python train.py --tie_word_embeddings=false --init_std_up=0.0435 --learning_rate=0.00107 --max_seq_len=256 --dataset="wikipedia_en"
Each number is 500 + 50 x the weight over its row's rms, rounded and kept within 0 to 999. Layers, rows and columns count from 0. Numbers have three digits each. The size before them is the row's rms in percent of the matrix's.

# layer 3 MLP down, 320x1280, rms 0.0348, rows 179-266, columns 640-799
100:462555449499497400540482499460473502480502550520463506634459523530504522484372458515589469512456571469416481506491566470439453465442550402541461497519501587580500435479516513558479486525532495526430476534530515474556495518437481419536538533519341542489432496536541449545451454518489472510466429498570496593474453535514517500424460549553451493506498483386476456345520496569383467505530549581489553468495523444491573534518417499478555545506542525502484431524447452571445484411491488
095:543504428487440467459510505470619483361519479447445475536544454521523514483624495579494423493424490518578445472553414516491497508547605509516544620531431457437551498552562487620442435385378559548517517530502552498439430473531492442463486438438471493542575551500413424509421546512478466563639461576510484449545447496521553449566499541435432519398506358514492414506447464450510498472432540568512440525493459538497422506570527592560507446534497536476528615509439494537514503510563594
100:467488529543497459547518516500514464555515593510499513508543485547480491415551485476505485480414448440510465457488505505478492541432539524513491408480472530459398499465487463527528563507602453472465544614486462500490553543438542635517488538419457491447594521457474547489465416411490413383479422580473604537497465482490500510491577473494509434484579421450474533436528450565391469536623526476463461474584556494483477409521536468408486541491522458557499575493500485458520487521563535
104:539466442477360558451516478509500475427455520533461594638457542410510525526523531524588519436422513487547541523509487607578502476542533486473487501499463430565517589536549558482558549556500533407593488538534443454447460467405484474493530568497480531430488452462438532438410573481423506568567557557469501525536418438508531523528491446496578518483509431524585475498478488413538496518481451549439557617465497535513419549403492546515401526434472518544463534552511614480478462497479493
101:493560565582465502448474509433502475614547547462487533469480563497490443561470551493558508378481539492501430468574484463430508458336576463531547442529502512462465498553501588534460554530620481311572543495519544561505424439524538540527539478518488559532508552390592552533500502485589569480543455461453471567493454428425490461477456500474544484488481480520536431553538575550419480561456525505556480410498490433489488583535451469595481465587477499450455520534534565563479437474518483
104:478475541528524490478471608470540549500551481540474503511599440531495473510561422518461519436448484441509492500472452510481518563480510539487560475503509544536453532530557497421441445487499469491434533478544478522452521480522469527572490520531540444485560412562445484483486517495527541598471514455569479581590545577541529452462545407463489471557434492512463498539473396521463615565485496404453510458550583433395634440566576491512620495403505455592450376439407512469545472547511483
099:480554554452566467590529537534582391557373536500554520478502475522479506533557565534447526466567551525525553507476417482564486517552518451525502580586435426486540483515574547448521536534502393486485513473529496466477468344573557489502456509546477542498478488402573570454494435464390505482511486534482476476498448516517473524527515551463570511456579493524513505444450327452451586483508507607394495444433539505522518562513499540495503453475537469529469443505496514495479434475560479
098:437490486495506506528521557516496578524499418540486445423480575601408519515499475429495575537522520540379499482481499443550470487492389572562470482480529444487538530482485488570490440525455539525482473496574499529570485485595514543508503461461433578489411514424463475585527493488510538432460566536503353526520428612520510559566466428410615439493499462494506457514528488621496446375421475534505535450468516483501488456483466476460477421518412522469451471523472509404506449465528457
095:411509497464436451502539494510466475421506481508418470517542449487522555474438499467540503454544389414474502626458442485475540544462422529524530511432513449512462419476602520535530517624528417545483494488502464522465544494451479476469503526522539578514411488563493423483509535551560576492527512464579519438456480613546510496537574545451507494606551502432488554516520538601501529474513561527550486497397405516521434550535554514580402549508460443500424589556508538454552439543565523
101:580480504593532476470522546490524561583412455507464520447510413552618445505467534516553522586488471591536549530507451498474529523511479507499464480543502621523508457538429398608465521531564499516503445525525489626394530521515500534531495479476594476503505522506505598523500448517538547529500528491469489508479460512506479477493513510517517560506551467404497518541486548536487497446564418464576435529526584506456532600480506506465494549519512559504489487580468389470559485536612508
097:461471433507495450511553473378535471552420452497617513545527565524595572501529572499527454478443559536511384524531467434492486481464573490515478524536532589429519528532483506496468574460487465505477601469525432580416573553533504511648560506469477425553593520473476498480489509469497551510419512409495472471561490605594535525541488532627557485552483501400507483482525473413465478443506616590561494564514589521537603537506509514548502473488462474452489480491472593521531416477447482
102:487502518532545487493499578506429486527495514465492462400515513489545589484568483509517602619549556497493509518457468513547559526503487435545425522448453552500534641489520489463614433497319408505576581563543515509514486554515536525522475571527439496501530467542499581528354529483521458460364462499561463513498479531529519464458475450457471396502530503509470484539490549456472531494549471577517420451429401516513525544549524510467491536411508457516522413543479452437504471497495448
094:547504534560576554450487529468502504588462478528558541555496488569531517494376494392388481488471562507501499504546536440579450487441605489409503541439535495454479504463527481576441519457441463519417548568482541521432451403510549415477570540601453515470492507509524650433606488496565521470584506423535410496483454576461457455503498461517527528579540507490450491560462571470407461527551464481372518457474492454506468471463496597516460473536569576468505467467498524550496488493483467
099:579516468390499528433509481509514501424517446516474425530522544526510440473531454490495496556500444552559592458524397474417534494436567468563456537512449542477434453523483478547567512438569486474399549586477364451502535549546476487567483493530477500516493513404565509376416479460558516468515516544493495456500473586489446450503516492574477480553510517458622522533450412462436456548556539517463447557477506569560488453470520518497479463493528479488461485456464449510517532535439550
097:423422553615460429515486471504575540513552489538457402376560523512537460481521536495539501596572395672398546469520529398527551552505442497540496483448475472548572506505415510520563461460430453546462504490518652530596540483519455417515469487504473405500497452450588485537509524499405497503559454489469478461510488523506489556514567524512544441472623528458485524477461516475511465546479525474423524510410552565494508450517559488528461461469455498597552460499480458499553528545485484
095:540535502481500566496561467512471540428546534472410427511492506474482480511423512467530503521493436502554538549505455565557527478470481489523580523531415592442574515439513500457525473482510552450516479465598439586514552474438524526473414525579443448478540540525469435561477533532491472519451491517556446511402619493476489504539507484521559466535486506488445473552415544499475447436493495551526533421498446475433496413501459545424458469529518468462513472424485486323494381472356600
095:505536473491537506493566563560572583547499540477486491522526503414566604406545539494478475345429445419528464597481392479494492493523455556504501547511450491498559513455477494517498509547514520537497570469461477497552554469572494525467475538589480477515405498516422375541565557428535488489508477476509430466442508517540539508525512519418501431615536472556431526486438514538522451496535558393519459484382450467581552493521503450465548424373534531484467514525485504497532432516492573
093:584602467492598504568444560527468448522515609444483443470490507558483596526478391476554440371522531575538488466472509487488523467511504490560478509471434572462540486531505551500568457488572540536516512535477438505514501603564526499518511440498370502453488556433609442503499455514453486518545637522432502495495494479587504465496478452446500515475509501488535452502509453517578458372462455532539522544557551544450516518577482488516493467557543615452397460559477482540456557472465531
091:479422567627487491448495428460628485503477505535557590505506615507473568643416510576384536517482529430420457566450607444497461497579455507519471477482416497558452609508530493506461471554513480444419529514497526558500461443560478470500527500452647512525526551474482396509475536430443566553474471548505399473465505482419546469505507522564539481503466456499559430653542554529510547473525549516497434513576503472589439522528480592501480450483408495498521478475555477470498502479530482
109:474505435500491494446555409594573473493515438473452491490477452519492442416475492474488535649463464613578491432493366485577473495613515471618526456480439553474550541519564544377518534475478617556380568555373509469476406434547498492603578452456483531578465504540479454509582411541495467488430526496504540507518504391465459462437439455539566516550534579509498444623519560530489542501521492499525461547557463468496472553535452596492406438533470505541518460485455515475449542466438610
099:434477572587536519531470518459519446523465458508502513490497498589513529505497536558438482512511483555447491528410493444530498487483554489438526515454511477504509487410523466665501531555513493500491516511614452436503544435630533560493468480598501586457516471509533504447414489378566496442490467492569510490490529606544455493547505441477414485503425570384560520491511483455487478536540569481488454397416488442466501512558501499450545498453459480550563655482568473518508543516484486
097:529408560487498483443505486477512544467533456559452509533539476508490548430553618511534486554491477436543572414592492515514535507514449519452537509513521447511567529507373450369475380488526565601583517476441495440415535517569489501462427545439479443453556503496487491539476468526450487506511509455452533491517503515493396560464523444467497509476480511514490473500612582467623540555440444485386551507460498580497471584551525511474557505421515497542542409520482516479513441523444523
094:469499519426564412498513492593417497431487527495418453541573484544449486453489478414541422483539565466428591545404464503473513573498529519453538543471488414524491552483469602513496483581441482503563543505476422455544572516425482528561423545539543541453496503553577439524510509510400465429558535447509435498568461513468448540475563520513511502440506484362381543506412485392499592478460460580425497506556462515551580496475553469427557523495472456503494564528599533436529565525571452
105:464534472522557509489433539487549531501548600593495565435536557457450557503467478471409496500537508587464507615493535487512512550484380487503547489420501447529485564534462416469488429500410432549516431491468444376527564491545546485540452583455461461541474431493526509539603553460448450482530571492506508508469484472605450563507557515453589471451483509412496483525365559458526496512411562465482556451490462533472532493477544503489530521490393520512557537494503451444541409534582545
099:513494423470519548514475430608543504511451563501498601441440464441511513502485519524435464489400572619482545548499527566484456404447514451506480447432520493600543413453464525531511487597527507555548389508388499427485415516561465492466583386466470545544451493458555396503543551456526511518489482526503576399475562501486468516488433479518507534539509391514496523559451475507597472578513496500531574471509492435545565525492465515536480607521429484511456499501473515550412595438541489
105:442488499363387486437523468514495489569493497462500433500492534496469424535573487509359474519478545498513454503503598501407498474483420449413434518545499482498428473581548468482488504477474545492486548518517514461381514583526470549480513467452548469479571475458554471550490486583556523555539542498486411537581544544526499429499492510431611485529487435507459480567531433537590491510535461532488495452484426578496464500494478528559485558513571495440487526497490573454484513498505427
098:465540454463514532515553368592548417601524515528498415440496642484545505530480485496574439469626542526582464392531524490507525499557484488552479558499430518586572443461454538493561550460571554425548517543499450456621512426499506481464519538473486412492492555558540506556488568483524433515475504535474486485484461452455619458553502541527500459486527431407523471435583505465471490509450570605564500522438381556504551606470487458534469491478423573527466447502433511457479519495405553
107:555520534476539542554494531440596477512557400471471541445552563497513536557483504495468488472501470448499536521503475469570590547440528516435405532511465548478539586493482481469491317496518482467466554515491447498490509348453465530489571559460478463507565440526526450552520498355506457435476486437513459541368400499485593499514535450513547444563463543493553519529469488419454499565479507486451583469542524500416456499463554438521534377492527581549483474477409492529580518538406487
099:478501528512537531504506479503480513470598517482438482512562499509493488521436503579372514568431503477466480585568507472512441491453506513452478466538544507396616536487521543588531505523672494466453471459514523547462489496470500477435573498614569390380481487541399479487514525389550495530471443502554431512419469568532476516433499512505418452454455462479435576448517600490498453485447563423487538499520477496561518485556512514476530462458494571554505533556482461487472502510452419
104:450468425565534458551496483544506519522523455506556519530550513559517614434473495433521470440494479508491566480528443442597506506511559552493537451544529543528524568605476536545443504484563508492501511484521462438470495482468442529466462484539539509535443397496462523479567464526490583486550488445546511545420480462403539547429524550462471447428527528423443576515471423543567566465454541443535504555511495528551471471491520525509512495436464503424546490541544526535502492523502549
091:520439480460551338450513558550480508597474535502529488545520579553497481510509512459467578533554541453512549557474434509493425512451493502441496559479426553375512531477468485550532455517496555515543475486471495533530490538478608485594487551611506505499460432443512511567507438459505460498332460580452418600514470471438525533428503499520589541480530485539484468496529541475413483476483443596543544493501509532499510507463503532454464534533540435427420457457530516433462550500509388
101:654564531507499441514428567439533462440515530489548532536566522483499525449520473514505498546453501545509436576487478410501592538448565467553348499459560513524537484507463606520516519478537476509450540515561483474415558427498535522575529474553548438475526482486478523494573554546558475448451517556467533466395449519572399496453536515522483499482519546486541514548384503412519557526491551513475442422510528485508483545611549446558517535498500510495587526521466465402532411535552486
095:485458579567528545556458524590536508580416542521503481374528580477552540489576501514476497425518498529480513495529487516464484549466535452474492500543500548612580480489481488468535429460396506490511386498437497437583481527504517492490498467522499515538450525466539511538448597418491445510552497515518463416546448455563510488503507503492491479417425550521415515522428502418458447470634526510563453520419534471519510452455536501567456459513463585510627492562427477478536469542645552
098:451567448436471510453552523530552488489466450596538485468476485534475530589486512521593542541439522589502470456475438465585620471574500438551482526479618486618443399538496418551479355378421532492491530564425521544437514446490534631499522461538471518576528513368526459540530463487438540429545458554454529581519479403523438524495442442475459527419512529499585470512466532516478431575462463520496517484559542469515409463472473489511600557542553426552515514509562496475453490463480489
102:480496532459485521573478587478482546331549567522457504569524537457445526512616519501423477525429558533522481425498485493467532529535665605550575563554498483461475487483543552516495593387458517527578442455501418457580556586549520499512473373446533484553571481589522521568519520471512536455568496482491520507492534553414454422606498464461493412549518522465489557432553527489433567490568514541530521502518521498531440415494517465507559445484424522506497456497494499435451477511529538
101:518516545569581491444458500587523523530483540589506502566569419596456464424451443464464473590494518487534518456497562523509563536521551500433542422421472543523464377478514435516442454416540573560584555464476546509508512491500471566445480429463491490496497489445422531605443506590537499436522546447445529465496534420408462421503561474454454446493453477405469492524493562459501476524632471502488504541540489504543452544472553507467556537503583530501474546449472608553545461551410537
097:458478472410487483495507540495454534500587502501443559487476449477473470399561528465593479682442515494463547436537511508494512492537529511545488402508488584535595523519497338411511478501482533468450558447494564475457464501500446454568452426524472630524502557507523491480560469474443494448497507475483456514491423489476529562541476498448536456461560481483524492424558562469428492543431454494542564483514507621458450458438462519436469491485497606549495490574458369517468551482527564
102:464481488535520466573528527460448562595489505552505561461432522580506481557548513609497482518437448590543530440495523609572486465484530403524424487474453521464533514546508476508511569532501536482499546559443444546420474502456479502469524479510539528506495493430452563445565445537482467478497474476511484491515519467457460450510429535562574499527564513454521367515511516500561480517586416542430494503634452518505537444444469486539549441488473535428499421571547554512410487426468505
104:473528420496330474496609452468487438425554503504630445505473509431491457543473577462429494473555502420546485466455518530626476496524524402504452570586400447411503437467515459533505529454445527509532429566449488538527416470426430532493542484486457466503605447483540441474408477509529456501423369497453585597486453371497525484458490460505516470577544511571387465527450561426483490526442530510500462477516453532511502535550495574422494433464559470471506505453475440541476512480485495
102:587456403553430551505515454473578515485479558524492606454433560506543533444504517530466493624537607538589481549469428539445492426503491493512507576495509436482529520491521529513568513478311510530409430497484499411534369436490530428486432505487508414520513509452586518467584573511460417534514460461495404458525467612418484450503418634473522432483512383484504487447480538525534474532515523533516519557479492608550573475485433572521483407494506499522507550507532549537416531453494517
097:587599432394526505485498527478553537521505405526660419512443350453434446470454457547451545504445519523502523531483512475414446457492430483371430543529476462504378507501594462566528444552492523453510406547527496465490451555593577383486541529535560566480510382456513504495561542463466494550467485595475476522560510439424507493531428484558471515464499526501486461520529513493497534496440428533486490503502617480465500491426449460462499515457525561534540537525549404433485481447488536
113:538528439460428577444513499505451501595551494522523528487445438534546443460463451492475522457565600455516572551478535586495446412433485499472527510540381501490478558516509551526492550549476566574539566572530515458543460448508496578441497555384435468600435508426512570462561452482534512540461428494476537521502426535446455497526439493475519540511454435500531375493478556434525458462482385441522470519504479476472528508497440519421468454426538516521481516513497426441474482424468487
098:540397495557538516472528474454616529507485428569499361527456526532514485426561441453505503441549522379494531510445452466524540469481507422525499594534524499471465509508492463473456540505577506509382552548440520437535484501498538481488508572502513414539450510547467433435496547513538468550520523565582532502544508588472421470488459523585551530492515431495451447527563478521479543455403476469504470540454431524518481484477451492526464391511487524518484478456498523539493506471468561
100:439519393572529555489467579382453495564587524429571453538461518478480487450425454551594508589482440543493500543521514545510506454474531364533594543500590481530620509581455538493500475516399487475470468504442458482555545577425514439572528546492523537523584513493545534522473535494459541546531515525430526505484405561436492535529419480499515513443520419510533466492448433394490552511525445475518496531588428581429447489510443549546457545512449525561454453555509525491405430422517516
104:529551466472494507633534478532482479526566492486572475379538478513489429459410470511512431445591514437545480549545464520467487565430506486441539538503559489516482512536475500566368501437465529569492493444449582419601509509432502472470459494460519471567499481451467508506538476589490480525545563514480587427519538494445582521568543555420455496589512496466534491534515536476525470549510552502452602391513491463491552514467558472481501580480488600544432540495475573380552528545474460
101:546444514595494486527458547439518425471542526556516407501526416544492536456398453554471443420487438643487434542511435553458468508465555519479513545466424597535466518469496408467444520482430503548380376457545431553368533493563541557467458527491392511518560597537444480566398454543514502497535505459524514535550529531505537554519481433493533479551565481476577451540485431493446506467508409423490537489503375491527496547424511610486499463430537480479519456513464558548460464468512533
098:463437493458493495427545428488362497502488518503512503530492437458501441369534508461521427554532552489539499412455434533482536482454441437598516461490524510518539470496621541502451621474461500497510490515541551597469507526453530490429549454455533518517471523440470545474498407507486490462530488543514474428413425479452442486422507364487578507582494493479491479492582436508457514494509486593560476405509623461396515405472504519539442473439487443436480560545510528539470538514554442
101:462472528495512495534511467484460447459518490448490625556527466509484491511528498521506480473509427565441459383555470520534556517419528485507527540512452507473647492491479495502551471606464497548415541496622442428528547360510498489487524457475473503522459498421448520528427470535423475454540518498481515583541471496481349473514530465478491549498438534483577530550430609570434462445511458444556462522491473503564549431518521457455512586445523463419600448459490499499483484533443514
097:455426537438450484528551492375495410434548513467472583438512503450421472559483585555449526533455451559567494551508549515523454525493508542523528581481574449528574493518594504623514507489492480470473497479511513482417500475494506361518562472465527471468501478398445558466468512504454531448416501470467424437561497471524508440518520490523596393576515513659529562435505452529410452460396482467523599436448575468487448523341504548471586558470460495436474441535494442459527380516686508
098:480458481466514531477474487444466506488482461456474523537464504471585627497463543415487537534505480530428576528364416520432491437465549417585439478498512585515422436493428452446551562422446556530510469540465453385480440464555442522495471546537589500466391540494435512436636545475530549459543549547474478474552482559451440512455459539507494462525534504495484449388507474422523556477533491421480521491492547465498584495455408442384471532432451444552528441474432485455445497461493482
103:527529486517503465546509457522554448488538518539527372551386483571548524582441488515371453515418473523487438461640493497550486406518486424574497505514467495505511531514553498547449534413374485503473572554562614485479483461422454494523493485473556508447522492518545565445498419556470459493518491454490440487593447546508529475543439521467496504433540491560489445579546388558516547532472496492429459539517549480433456438545416506465532498404561441498562424454515422459432514409589498
100:490564487547518539510553407433523554542588588451538486426506551541414508530564529387514507521392496557480481512560526485440458526474535496492423516535544471452504488445567446499348534574479547577456524498512530552438548493421495483517464494496554508540493501516410518526579450514498489496468423456489522423463597571544479479519521471503474477548459504465553516486515562496581489502469522405485503511518516601420407544480554430426501498493460533511570511519446639476524466510561586
101:481469487554497472519548416489547444507461515548537536497493550522538490440524506510537522547518524459420507519488521428392539447502488484489580538512561475492483481477496563535456475495543416502486552552526535524505564514562470471605610432479443483571487472420460533558385482587479576488540498507550479413515515518470581553462482525512447493546526461502519495492485436484530438488601487490586384480568576564476574453490457559529542446496426480514468561448563472549478487454520502
097:409478522521525451546515453495555489652439497529557485516469522524537500483494532472558507473563512625519509499551469602541495486498545468512469475558442504580435512535453464452510530492448508491514556469476510578489483492536561515499553524561538482488545543484556494569471516408497477471344498533467482558505536495517416479549459496536525501463569468461510417535560477434514562590438429611454503507497525506462498479477492446420455418524537436523575533452471560476463533462580550
103:465548548424506521513455476485511528430512467564439508454584580495509429476552467576469499459492496526482509467536519591550531583545443531502448455424530509545555535527457519522525404545540502466571490505492470488503565483542573424484527512587586485428579430517563456538453556427552467525568494617632528511556511551573469472494564483556524478423481512516499556453503503489557541515478560476497565462468540543478512527504588399482530542516473519524480500559530467555600440563555536
103:479524575462506497565553421548507436603483440550547515340576568527490555405455547494401511485470472536493507446476468462457518577469419531518498445388491564456440471481533490509419526575451480587534527558583519561505589475502480493424533536537487624567551547512452503508584599517567556478453518439574510507531501444533461471459555483459428507483468570498524552517501513563424484491545493463524598410571425556350574550509569491448402489456534428521485600560573476518598452545510443
100:571522497498570524503477515566468540434530424482517529526472502511432501476465456490453434485483554419486493508544424544460482474467475430495530459558504531523601501435558455553478494434449550520495484574467459497436555556444472484587469536493567630488544511410515446477476484516412458474458483519570436543474529532564504501471460477445518406474496458471550386530497535527603516591491486529453414469575519529445601474484464464476638480539542389473454590528446458505429500469497428
097:512483459503609512428490581483513437530496497506435535453483481572524535516577414533515507523420540469516541511469417544465493465515466517434566469527513599504555518522491496556527459431519514455546458403496545519631492487546547561500496446525532532466538545614500534543522500513499505432508481504476495572508569535434545489545500458486484515491487491486514483479537450484571598581600400510438526513578532520466503481462467404439516611501424530482516486549461465492435616470535465
097:499496521459478638393569501343442623489475496447516416613521510476461369585525564524465427438451518502432502490488528566532556474399577478465582504467520468567440466552541574571487518543465501411560494545635414543469477544522450486476447479510453510544634533415470550523433479597599578447578466549519470546537506508476497564480478490446443484605445457499509537445518477493467459505500451469442506530513465432530437408479491561464471525515407484473571533563547514568488633483478520
090:591521463494484451485509475520424420449561520463537400484500509546504444477388499500591478535486560446467454524423516539483449490507520512455518521502503455469492501504425462578508529452583523531427559498651468466490488513490460547466534470452482554519478550512475475449464439539300495564528509436528527554573544548566433554423518448525443564444335504613525578503495490475592517534481535346470546531481471551565450461577496492552527561438583506493478422507537537509539513506485473
097:423506424421545535517480514542569613477535406483487563467504415578546498521425610534468428393504443535458405629539477444523466483521576496419495473530563510561391488638463606523354417454449554437531449511478427477441452410520502466500520511472553414461558462562438460521607466468540501510526527496505517476531511555517423460425484533451513471498520528561453486502502546505474572457434514503541555422490374586396509539567502504455485462521545416506531466592432441463471492503449507
095:523460490532538519474579561450521493426453471553528522454466454524490463569383451492470473497576498410495513502536564548484493489457676467468471389538579547518455471481508494548472583419463583497476554517535503529462498525502516572542534375558534506511463538517550506505462548552476574548601433469495510471615486462476477509483485538514554442538538490499562525528535481484456536579493430522452512537472413438468583513528474465476461521511583395582468435456550507510495547494483508
105:550514495487452431506533534488620450500487554516546523457570510390537506429532506420465390450485509482511497472512485521461571578550472586468525480455495465499452506531601478529581510496415462583423476431507546436580492466444455449457512541518491528589443362522457528434524490498441499416585569474497558545511433525464459486497604580460525381448475590533509519500460505499499525419423472511531526503401563573478517548457600518507478487486491520591478474521516482517558570579518489
100:563445504517407474479470508516481575438441574520489503508517526551446514505453520474457468385496491528474434528520507509482477533580522503499533429498567611458483549493453528502488513527466540515508485498440500527518534472520532485484494455443520536496507532605499555493543440466472444551568521507518608470556537524452447492519513499463428482553537452541449507418501488433531520539558496527516548483449532517570489525446530442483415502485523566518572522509403504353512421516476498
099:516463456473540424631552495502358554470523443393422469689448543513479511584418551521501585446534450456459521487410400488458529452418463495514496530499584525467526534527494572442488513520440586504493422480534528474509454548536475489535411534458525462516633479430488515553555632576571520562535555533613485527408412490440358482520461497510507569529449537561407528484406491438406472486489414474549599412517534473505492504507444384451543522486511487483480523555499481500447466435502593
117:458479426512501456517465591480472534476509520493496515543413495517491488517383520480474527591543504489470469498494442512541512398438475466490489542544406482496447509534536484570484575458459507492452490518479484475506429470478444506564503475412499553464524537510393638499477434494379417492477473485440498517466506499507463482561433470502472499528531461490575437565446434469455532458490448511448449507408484516498516481483421522482535445496505469567507532499440424417380529415475470
098:517512522520563496551491527459505466441531463514510526437507516534492482425505505471580461609467492544482525517533485497512471518476456500452553525482506468457597540444542459517422457473474566523384521493548508593501527450430449477472525517502512643550515533514506550504566416450445496447491485495479417476525489576515458474493527521538531437529469578447577489552449472517588552516499554556496396539499455510452576479487514513377506384415470461527506563421473401424527512531502448
101:421481452557591445529482528528482539464453465550587532491470643446498517563459548557383511473333511544519497465498542459555520481566518458464518602509503549511574457472371428518598474517503476652520496540514575501520490478503547448488447508480561487516465448507433450463541481431431390492518445495580528493513448518498415479514478472518458494499548490467464497551523490486510606522441569418484480543416547546471407518508490509481517509506561563579534575622468496527456509492449548
099:467541465518468480475470442561497469518522448497493533431443433428525511418528540603507441504473488514492538437541374498451476467433498511497545498460545465490523497482405499426477481556460491468417444461488525473541453583380437525517494615448618475512520489498521429636533565616544427515458450544582474468498492498547451534471465511443539488484395395470588455525448575486486515610461560420519579493492451484471565556510447542459555386503537456428552518471462501488493515452524486
099:454486566451442503488537445521469416502562470495417404523498402491499598610518495517481460459603421577508587561430559494446526486457534527493505512595559615478499489439553495513474515515569489549443514465541444503472582449422509524478508469525463558599511466411482506470478523482531532525521456490426437544386475544535486527529521430549418541547449493618485559505503530491534520552479533606380431498497602532489518468524500517588453534478487477496554623512514496441483540487446524
106:610519507547473516467467472542420485464462487495383613412558545478544508523516445503453410409512510550527489500527493439442524518553496520416503485459448626619398512446389544548568571510486475514481494449584459481451578448499449485488463497555508453515507576478513491435518465428419440463508505550386493513500489455491529450485556436456459498491590471532548564560498465428547532467510478474531436476464516567464528516486563525461490483461494512545586515478430550450515620545549545
101:449519494522535589482535540488454567615466401540504529520560470585500500520511457475467594458533478520341464532552455544525402459511476509456533508493497600468470466481429542491432471454475477509451465443600514400526479492503493540477542518495512457555478539462498514557551490453547496516428441382527500520465487514554470459518531517557511512492412545438442474606477458520470481462580556502566556622528490541548565538428509480528489557489459523498426450495508482536488471494431516
101:494478461485504515540545492552513504458534562606492596533448472525469457453465580617504518593364548478546495514494470572586446472504422443454493423464488526551524465525486450471489529441504412518512582523458569591433454500616430525576454480559527554492455472448457423498662479491468450455467584506485440483549505539437598561534429517542492492398500532537488470486478534516553507495391427511541583502551444588396518523369424530507564440521512577528502492487515506456449391450439488
100:539531505474467401516445390564561475507469500509511515465537547482462561562495524531507488461435430562528484478520512505435555585546515510546500561459495465515448459532422416545569442481519470486484533512520427529525494516508510468500484461519489547542468458566472510467450476428526506529518427444459448522494517500481589458588556454545470490552447435470516516439482558558523475563490501420579537519506473397506429434443567469553460403553465566428501476467504550483481513546562574
098:536499516575487496547430472542479472536458486464449464517510506520479569472477527552478508568535456474459617455480571451499527472488373471544574556413560467582574545478533488517588441452517473412501561533416436575452523453487513463424517495527453515379603483475568484409485517541529467482592610487592549521564431472473553513507503557536468632523502519524549533518488497488483608568481554515488414475497445439528455486449501494557540513474495511471338535507575423486522507506488447
097:458410467497445499460624507508525488458554477488413495491462486446519438490505485528398513478429552547556469447550478480471396492485652577467437426565493503540478538535415610387613496530584435500495470439523485436474471471561564456564474463513453472543499449521521463512415448547440480415493470517514474411537478520492567509495498392492470483441427513530533501487446505587521467455482503480576479517524551548556416491443487510449609505521540459498521513483587538539482480507373548
105:528482493560554504504537545507516484501472419513522525563532612524471497468427480447494572448500518476513532541608448460476511574507414547499507402466575516488536528518436446487512550454478542537397395464528559496461525563489528523494554566462559503550497566516490537567460492391537481518384579544533484489439530509551520535522549470564474505395521489439535488509458536457556482445502518539462549462520571470441550455545545463484566441550493445576459508576521490521569534561535481
096:481553469430479524495505592395517512466540477488453446527482527571441523478512385602548508400483477519471540522557477476568532467450492489414518485523425648503427551452431558490460433497558516469464515546496465453615472511497530597485560578461536432477489432480517521490585417510549545521522492587490538568530422508521523487421471400526499552531440473494453450464572461528432401496546484455466517533543483519543522537563479468543456628553523445443404487483571474479496590501507474
100:438526478560451453485509437501517495494497475524486497495472516486512565522496458416487514522482545451537554548476592524537449459538555450525493499552503567473570574515574495497492542518396445543539506618499539488549518558580482431511482544516497414535465490526522399550481519477475482513578599545485536545565510447434552545522475467490540491486511451508431490459530530470481500540365470527555571487440443528427485558516463494518516375492544497519535468564488498523364458457553490
101:545566498495529445535382465461550486476486389512545468498457561518467478510460440529447470469459432540484503505519554438458559477498465513518473599498490494459474521481568492504498530557566432527531511506534493401517489486543445425435517575435491610445521465447488567455500518569520530532507471510482576513476492463495512546477435515448538530426504497464621541523446520568438479512399500485477466495487551557476550485500452540572406512516452490488502528464473478597521474462449504
102:536481574448440561490423464465578545535435495547573582511552467500499468483540477468465564486554436489546523594537492448529513581444483566475484544576466516496422474519480530526614448554525470482534491405507524622486578535513501369504528518537498507429556540503415532435442490459517490433478416468459537577486460614491449535527543516519444557503419427462450639555495500478540521532485555385633524496473400453468469523534526597490410508454530471493461533410505569443532495504475476
099:479474569466586517498533520538462517528488425459441460434555525517434469470507389528572537486470434427491496566455459568483483606564483528419508528579534486480523492488534532485567583454478462476600436438457535535542574505535491417498521560578488587525523476539498478509510575540504498559487532520485408541415527535564496432541570607544552536578481557509469544524484492474551478462516526555509550570567503467484517465488556492583445518503395495517480452463489562512553468571529492
098:497526604430591482510575541395482619545473498530484440525535533450515450516520557477549495361501432494484531432511471495545509522507484505556482524574564379565482500426576464513504463515524516509494530529442457507427554466602394514584480508437541427500466472482547566506497470557538507459483579533496520471562476525605507354526536541553493519443524501495454529415549375455511479483450537471461452465408534478540391494487533589526525429461466477420461457491504553502482513534571459
098:535463509514449573554526503524491567515545505496549476512512498518511486499419506456413545479540508442448380461483522488455480495530489429534508486524556474489357552520487462423483507508464512489468544590580479531500433529544459421439516548456594435465426564494480542456438489469582547520431453517534529526498543459443506393503519395572519523450410507546504514542534580502509544481562541491465437474622492402498434488622495632443507474407509495454490539396480534488519513502518533
099:464497444497494505476504533557529470421497597474580496489442515526524479533513470554491467449533491431444479485477499565485572404410489430481454511503474480462421479503493503619448547522515475519523475422470494467455422544500456529559447433419559511536480604508378469494500445484400495538536484571447467599434577474529445461519439527434542505526484440483533476546574493477452575437479447519473466390514453520461426489505410440570509552531489524532487470505463409460376499430435558
099:478437486386530556461584565526462534469486561494558449548496492427570474503543561419407559466415528422486483456513483522491483468414500510423597449436554436470477487456582521523481415493542495492457517469556395437498497483515502535459455540479446468489523437394504559448579556485492450536493609455565486491622528481507463634456495450435425460480438460520540482487506512560575516461424428499509458469525619478534517508495465495554508451518539529482583497477515569521515564479559604
096:666475442481424528511482468423424524359497488550523454462485472643468507444356534520538413520475552468493497488569571432502537451476624479549467430502510528575546436470435493576480457630478513447445500478523485500491474438465413452479477475512496552460498494529572514466517400500404508472589449463515534544454414466455481469531504447526432446480475501511504489456544549527633465528428506327536441543426361524516439505497485455443508556456539504483560517532464467541499492481487517
098:504559479563527544543488575496418486545526493494527638530479500537556524555458496517436474499488529442429467594476461566544487463512566517482509571509469442401509456515477586498578452477425479521480467532592494514558520548523568432587502536502483410501426436542561465430496496485539495515542634554477454489478595571495430485503481579508544506518555471480381413544535445504497529566437499547392492511434370525426505499429496495506464437449531500635502482515479448444445457470576410